Weights of a small GPT-style language model, trained from scratch on English Wikipedia: no biases in attention or MLP.
Each number is 500 + 40 x the weight over its row's rms, rounded and kept within 0 to 999. Layers, rows and columns count from 0. Numbers have three digits each. The size before them is the row's rms in percent of the matrix's.

# up: layer 4 MLP up, 1280x320, rms 0.0605, rows 311-348, columns 240-319
# down: layer 4 MLP down (transposed), 1280x320, rms 0.0502, rows 311-348, columns 240-319
up311 098:524515478450488509496553533506535507574444505490512456564551546464564529561438468494581492471533576557494517471527457481539409478452488437528521498519484483429495513542492558506488458541555468515485560473522472520578549533493499521413520502
down311 109:484518475565532512432497515528445534513575506481536510440494502512483513472536476461576533493506526548459461533440482479500436504440543474466516557502463540415512507511469544476455507479478522460468453485536468465421530452487526504522533520
up312 098:374522486389481443513528503513496508567505465472499594553473551474557501550513465521574484507503493464499450535485468547469492471524512485495502551468471472484532533558516506568499459522558462515500461523527461500502546563457531480501485552
down312 097:507593555484519545468467551543490497459431529513565512467530480454529461511553484433550528443508572533506428492486574490501510431506479502440459491523491444511480491464466481478453510524545519473434477485542468511441493517463568513475510441
up313 106:517551524513562551531481537486514431580500548442431481526471458537557531539483497538578497546524474522464491499520546516544482484526501535498539512537523448460492572486496503526462528442488438463502534522474437502576512503472432404458456480
down313 099:441525532461510517530504485551526474478495500520509519474502542524504474494504531512516496488461512450555523509448545513481441541509528544552474502458523515502554530501445503512519506521511498491480429514460486569468490482544487461471523492
up314 096:440486502437498550505436467469515504495565526483460472486476487579403469528524486505583447514596482465547492534515494495513487523458541549485615467471483448508424560500468504516518476522504526536546553524423460497515580542490419539521529474
down314 096:545505546557520483500535504551493572552517466480490539450494489506503579500540497445485566481537540619482507464472545475494451484482490518577410542461513507491486464467481527472464475513541479467440483421489542487473537442406510418517541497
up315 098:610453478459454418475563464467421504520553565462464500586442500415445579489549547489568524486493546510479532437417504518551444461469442547513491516443457465527497517572486525481497504517512482460500478532608466547456547488497503512524550534
down315 096:477496521421533535466499507503461458542448490531511512508496488590469550478537499459475491525511491453554467508497429558473550520495558488481492481462478546449517497498486541550482470417489566505493496534513459500545442516497512551520469499
up316 096:498548453523497545585485501522460494496580510491510553511528491597618519568515480508549456559464464520404509485465513566443542469556480493523546509516482495521511578462559500514550492594471548550498517467458478451493484566534532496533508519
down316 096:505474498483459489571480484468476530467482536524532463498549497485441428487483510437484514479530508477533433457456533435563518458491448512472559488572478385488506495479536489539440487475510521542473481533489534536417407582557469524565579431
up317 101:451570495510472534462500442469480440541513524548433551510507502506535500516534553587486472554512468530575500527502485532537527469532530456563541583549554481499478547486479529491443512525520474500464492491478474506496599467518472464467535502
down317 105:518583494449482502407451437500523574589452533534448589510544537562525508481516568510549516463541564562501479499497520450447458494484458459530514490500444494488558554512428434507433499532607540548530501542496471522518569521492465477503463500
up318 090:454547475478463515484501490492483508549532507547517498485436560476484586534499469544599461507484490549458497487477515531487471473511551497456546485504589543458508542544483453480419424464516490558576440468518497480453464552538471533516464546
down318 099:584447560511405524458453506532550493479458449510454508512517466463479556486425458517523475436522471500523511461577470497494480493611575504550510554468497557529481507452462531486489444508507504538504524525468413507522519515548515449517481550
up319 095:526558461461431511429476532396496474460541489435527409565402494532503560502532472545496544500537545558432482493543465610532478451494541520515524532449530541521579508515489469492430482505445552519467493502499454514467531455546506469470495465
down319 096:492495512470452533482447491486398520422499484488540496555406543483528481485622533488565614450517458512516535497492532461477516506452532514508524574464535542482500555517500537493523450502425502481475512524484506525527491504532512453470589515
up320 104:474514469500473448487471518532520449502568488550501540473512524500533522474510505485494425498485498475454492411478464524527508585456439473536514486555552535465579490495462480446497524569403500524513520520579474533505445476517377504483538495
down320 103:444529536493526498485577525505501417431453495569494473436464506538452524485500515452486453510515544470503477495434498484509484492485530515436459496487566541477523485464464486497482430493492511523442534493457463454452472506506554560489520449
up321 098:526462445397454523504435518479513463477466508458418489394489470493504574561550526502547452507487496534532463523474487577478515475502560484482547511498521498499527451494455516461480504496507527548459484488452460538444568561485495399470528485
down321 098:471444525471433523502432451516431536505475439484440475485504475514514501479519557466493478571515456434578504512495555571548603440547511476465451581475495497504468483484396503497541511466476501514477527527414491530552440454488443502515439524
up322 099:540477560450549534561486525504496494494523459483444494497446501501481568526522549492522490516559528520463435484425519462559524500508579449575527523577601546515494580457518468497485463452472528427428500472477488499516469547511502447534536512
down322 096:524499488496510551454518508528483472454570559494546533435455479511477480415482562464493581493513537531472476560496521495444470535500492516590431483472491508517484569453480413460489484446508484426492514565492500546491433461563566492555557459
up323 126:562508527556410509547515592555549523535472529413487496527511558388534526444435470527534466531452517570530441455477495567478423548492445532520477517524574543459494489559470513459463439547424432569479503518499497553508566566473495491528525538
down323 114:522492509539524474422497488554517552487452497488496556457549530451466494430521502454571536433531512493512556515486581482552481492522384568499476449540501454496539472521511527549531399490489447530482522454469512475449510466469516479434524603
up324 098:498471439517513468489537498526572447502496543492481507513447566475512552547505516523407557500459495545527514547533486604528418533437429537520446502508523580469509507462578497537485485435463494503485444504483480580510517548534496501425584538
down324 097:523566529529550485434561530501468451454486519492465506523583561571496476465475515486449539512518481513488453492555555518510482479447483557463518459524460483454519460526488493482494490457579549444523569582456547472585479468493526481460402518
up325 098:517506544495454483493555517554487520485519490515469478529472535573553559503439574539450496499531489553567429530463450489525587451492415523478563450540485509510557482508476475524482479561505464448475547485539559487438505570414564490518545463
down325 099:503498478465519511573541517559545480421505513486488489543485519515525506493489484471483432467483479458418468544510513522509496596542481529471533454500547480536490587495472488526476503574480497461526433545518498508513442514491472461488503513
up326 095:450532483437519548520500528471567526534527551533521467460445531501514570561545459549540506469518524484556471495538514545509488468530444489498579545488482531550427487488517550456501545490533553487447501522477462549458531558522560484511523469
down326 098:516522477562505514502491613486420517490514539539545523495439485492527513587507510507548583509453471541521489531508449492573490515581556472508522524500508469490507469501556485523474444501546466527447469528504461501550498538521529519447527472
up327 096:554564535475436514434461468516539502537445486478472559476390516495474469460574469481509504492480456546504550465482522495497497424510508476494581571528591623520534470523599479468500493467526482588547572511519470488458566562539490488467516409
down327 091:465494489520486513484516489553475483521450463594419515522515516497555515509509534441469572510503487482488523473567465517472460528490533548467440538512452472409533474427517510530512503464537551507473474479450513527497423471479556511528476484
up328 109:507461460443479559558462535540507436532563510519533422446513522496478419519496548469501465461443477523444516443559485515535487535521532480583494563518535435567542453430457470466499371497477524472535577512572483522565583480501504452399475554
down328 108:386526486474431496592475564507480515380548475505524458526551484474574500472444494519504466457540507441527505463483566510525439534477505505495436431498451469463503491475494478484452542516444534504525483513484514487480431526498503444508491488
up329 111:454500477535514459478539555527503500476482488525412513488547453497467475533508517545470419441521548455521510534500450491516465452484491461487474533463504501483579507503497428534416527492517586455486556519500499513504484498495515457544507524
down329 104:419490546445539405492540517485512531517438553562480533535514485537446485506502516450491462475541567501473482529474493449560557439565476498503471464386431475496518469494526507528472529448478525474465504516480456584529555489470441538518466484
up330 092:543524415476475520516494551498512485539490506490421503562530499502495491480538477472464481480464498488471546484497425573510514582472532543478502450502502513458485488512549499518571541486490486534492514501529511530585506491463493503564570504
down330 110:413457449468488502474401449520516477499469521412487503477479538504480534525506518461585496429537567469492495467520452436553474473501454501514516509502566550541529522469492508450427410538478477557520476429522491468454493489487575575508481515
up331 096:460522546510499528471541464524416493449437593482455470516446432497476599546450541415526482445535511503558442515582450459491499513524532459494508455559583470525474554459538510392509456502467505540537438481560467494461541517455568480495466569
down331 100:488549521531511478456410449416519520476560545527493470454572490467467506460480518533478490531487499471505545563463465526531473490456455512513538572472501461450558590478439473508516523495589475517499508601497592454508515485542460485528504425
up332 100:495571545496536491535564472529499552533504589489466526608555538475489587532481512532420615488477484443469525516456468558511480524443488491510513527476500512549450476445450449448458474562512541492566520525494516520482513479471485522553505457
down332 099:480477548498507574510462534574469532506515542515507508478439483565495451469586423506522516553458508485523469504481495502493499478571465551552495506561462548598403517494451549524475522433441517523436513427487532532501473472489496457426454456
up333 101:500557515557554508529474514495550494448538467540493488483515441533507495553486477572552465489463537485487451433506493540459507453533494485470550487576512452492510468526453504551463539513511478568465567503442570543433568458521473459434513536
down333 100:484522541454485416477498462483576509532519458518467479421524500523499485563509502500516455508544519508535429488535450444501506464460459450463549507483581423491474472549459528508496507455524461524504500461463562540536585502506518554436499506
up334 093:503499494501449561525520513493545493523489423512528506481421537451478467449479445475456527435461513515491560499484466498528482505480502531515479509518525534515593510511505495501488420591502593502492521397546453520462513513388483452457556448
down334 096:509499486463546547521465464457499560375511476539488467468506421516468470544564505541511406536516466556588519450508577523440526521472475456534545404548468486469423476507503451552504482507509493459450514492465546513493428509566585512487522463
up335 098:526414488512480416493492493445505493494524544447490485494435538471509539433476480411552544546495522538464446503529504472517535520462493431509563525515462463527514550529468543480495512464503548469531505583559543497476523492477496514431522526
down335 100:495401478526520454482501472461510518504526515468538449509474493483534581508460529454471567493515510515454464521548548543563499443486512464493553519517543528426460494559578499518552494487489508530503540557542530513546547460474537506500552536
up336 101:466519464538517479526508539560486493519524512527461503537503515432451565505457511530474531514453540498534495422501481475539553542535447452524473505505520524478496401521529482479598496539487458510517479574520493517472477545434551558566566574
down336 098:485456529547557550487485424455481506529549451545471552541490506525417466488561461495478514428479497429463473463515513463470539437521451498499514576550525528546500517442411530403503495500438489541534437560533459439454451538535458499519511522
up337 104:460467456470505506543461441477430467588525566477406495515429613428564527501484516448445461492496517499553534503547477493510487499512495537421580443520469511549486497558541486504466511514412504583556501513514433512505452510439472597465517532
down337 100:467452476455516469536484473446537532509493484508523538522479464436469549457515496552522496492445542508520525552507522477513514516430456444509526464545526486481510554511501562516468450504506493474458481471467448450517463481499473515481490532
up338 098:504486407512533501542533503489468515554494560529483500455560468553445529614480501521561529398487471554486507457521570482518452488437518470522466479491566513530505470540510550490531500600523458496544556511524513448443494510460442468468582486
down338 094:445464517503552469557470439548469546483442503457515532495572540459441513451517533562493500526522419483540542493485603435505541526547553529469449408439478496512474532535531549517552478480511427423484500440501511583508488496501463514426522525
up339 101:494555485464421498446481473440473454580472490506541516504471472516485540588428460522509493420523517515470501476481502479481471425469458510492538514535476492502478489479501471516495536521410500601527561539492512504468500477495431469561573507
down339 103:469491548529482453493500526545477469465480493527507556527527435502490555576387495562545475425539533608491486513511449469422544523480453500529478439555486422543513561493520500437500469536521474514510537528460506507522529506520482514530496540
up340 099:520507477494469503531500555478504511583484509523528470552544522515570546493529471562515500479582548591509492531497473585522473460470450508460486419495461494519544492530446488522496536569518525537493538552529467524494502525407533451439480547
down340 097:519456464576473543517567498457541479486499464473533515479508521517536557461561550501457476466475542529560505532436548517527550479534501519434469515492448486480445530471480436577465515549502544530511515564512531454444476493484463490531485530
up341 093:499497523531504504430533565519448541518457533506463467480455519532530504491483531411528526546525481514488438478429444481543548553455553539410503487506488426538464423555494477531514530490450579489481556476550534504554507478498493463482557536
down341 100:456497412459489518466510499476489519473555510447467533458516522451547510464458449488477495493512413443474481513544489481508487486462495489448447457539591490499543476484449437444517493526487524453444441477471413466473497437468507501516483550
up342 098:431408473523522544537462545502514466458517568424451550528495531423509489531549499510460484477465491582460534475452476508515554506533524409532534540545534482535497534497461448547385458556428534544512521560569493616578528563477520499511557541
down342 095:501525515527411482468507551542525467464547484503469575511550479543540506490466516477541498479490504480575503450507515496525533570495586508509518565419535515469513480502498492568520499468478478555444515518413478570454521508450494458520464527
up343 091:472510507493523500486501439495470502570514558569523504578460468509517527512504431426467538524487513465469491445552489495533476499524490491538578498461571505509512429532545521491526480424538495575589472470420522534450490502596516536454460477
down343 099:541485575498537478493542501467529466492435511534524541509474436495493503595580523521475555531499494567514488511537488491404443520509445551501515475443484489492497477513511534557507482430529459480477552523439509505533470477483547435450453465
up344 088:418455503465503480517500491495486493575471510523494478491510457464484461474437500439531495453517504521535507529520509543481525492491477484534489495460525504447468514501490499550558538588520547585465619486482490493487519483475545467462502514
down344 091:502510472526490433554481518510457541483546506490424489479551522523548472494536540477540486583484396535546482480461475490530527545450584562477486499531445496512558542527508464525480449478509445482463514539560461547560449506487463523478531447
up345 099:496522517485492502464444446453466481509506520495517482509482475409531524526490496499532457512441472488473533517533486503555458525460439495538473460463547440524472476533405483459578564492521483566594499475489473554503561517469467508520495589
down345 093:488495501463556542505544479441472453550450577468523514491543517471400532495507532438507507507477482474454529510503543481489520569563506479481485477508492503551511522517551505459471475457492476460526556500536565504584508508529486547506459485
up346 113:537464446502431542475515491447504489475479446482565474479479559494572543483476510429525538465528485528525485527505461540490469469413527491455535511504492436497466469478508512528544505543520493530502502521557498477545476514524539527461500491
down346 105:513535509530541556411460448503522546489574502482491451485507457429493513600518494511507478440511438507484467492507599493516427441465485450562483522548525481489486512539440477440494542465484485542545525424473555528520511509530492473525441491
up347 107:425473462533468535588497524483484499523534526510512470459487565495545507492581528534522527514430541512434530427507445515513456499555512503533475518569544551426488394491455494433540439537565539559537487523523478556507524498467493526544515508
down347 097:491512442515577483494475470526504453428578479494504453513498382523493397492493502525493422491474515438468459495605522457507565490561489514500543504539550500570468489453518502475523554498528510506504428527511530429511480519494539566556498501
up348 103:464492560439428439487464504530522510512559535516489498508506497509491500477478510518578540516522486473484448453550529568453472518405471566568527441498493517521512496509489458516532507514431488545488521466567509529501489409469448577465541488
down348 104:532472477458492454554457577607478559495500586484530532461512533487521486521555505464478509473478536484541515416564502518487420451481471569497552515523480514540494503525501424493526524539479472481479485496469471588503416488566482566497604578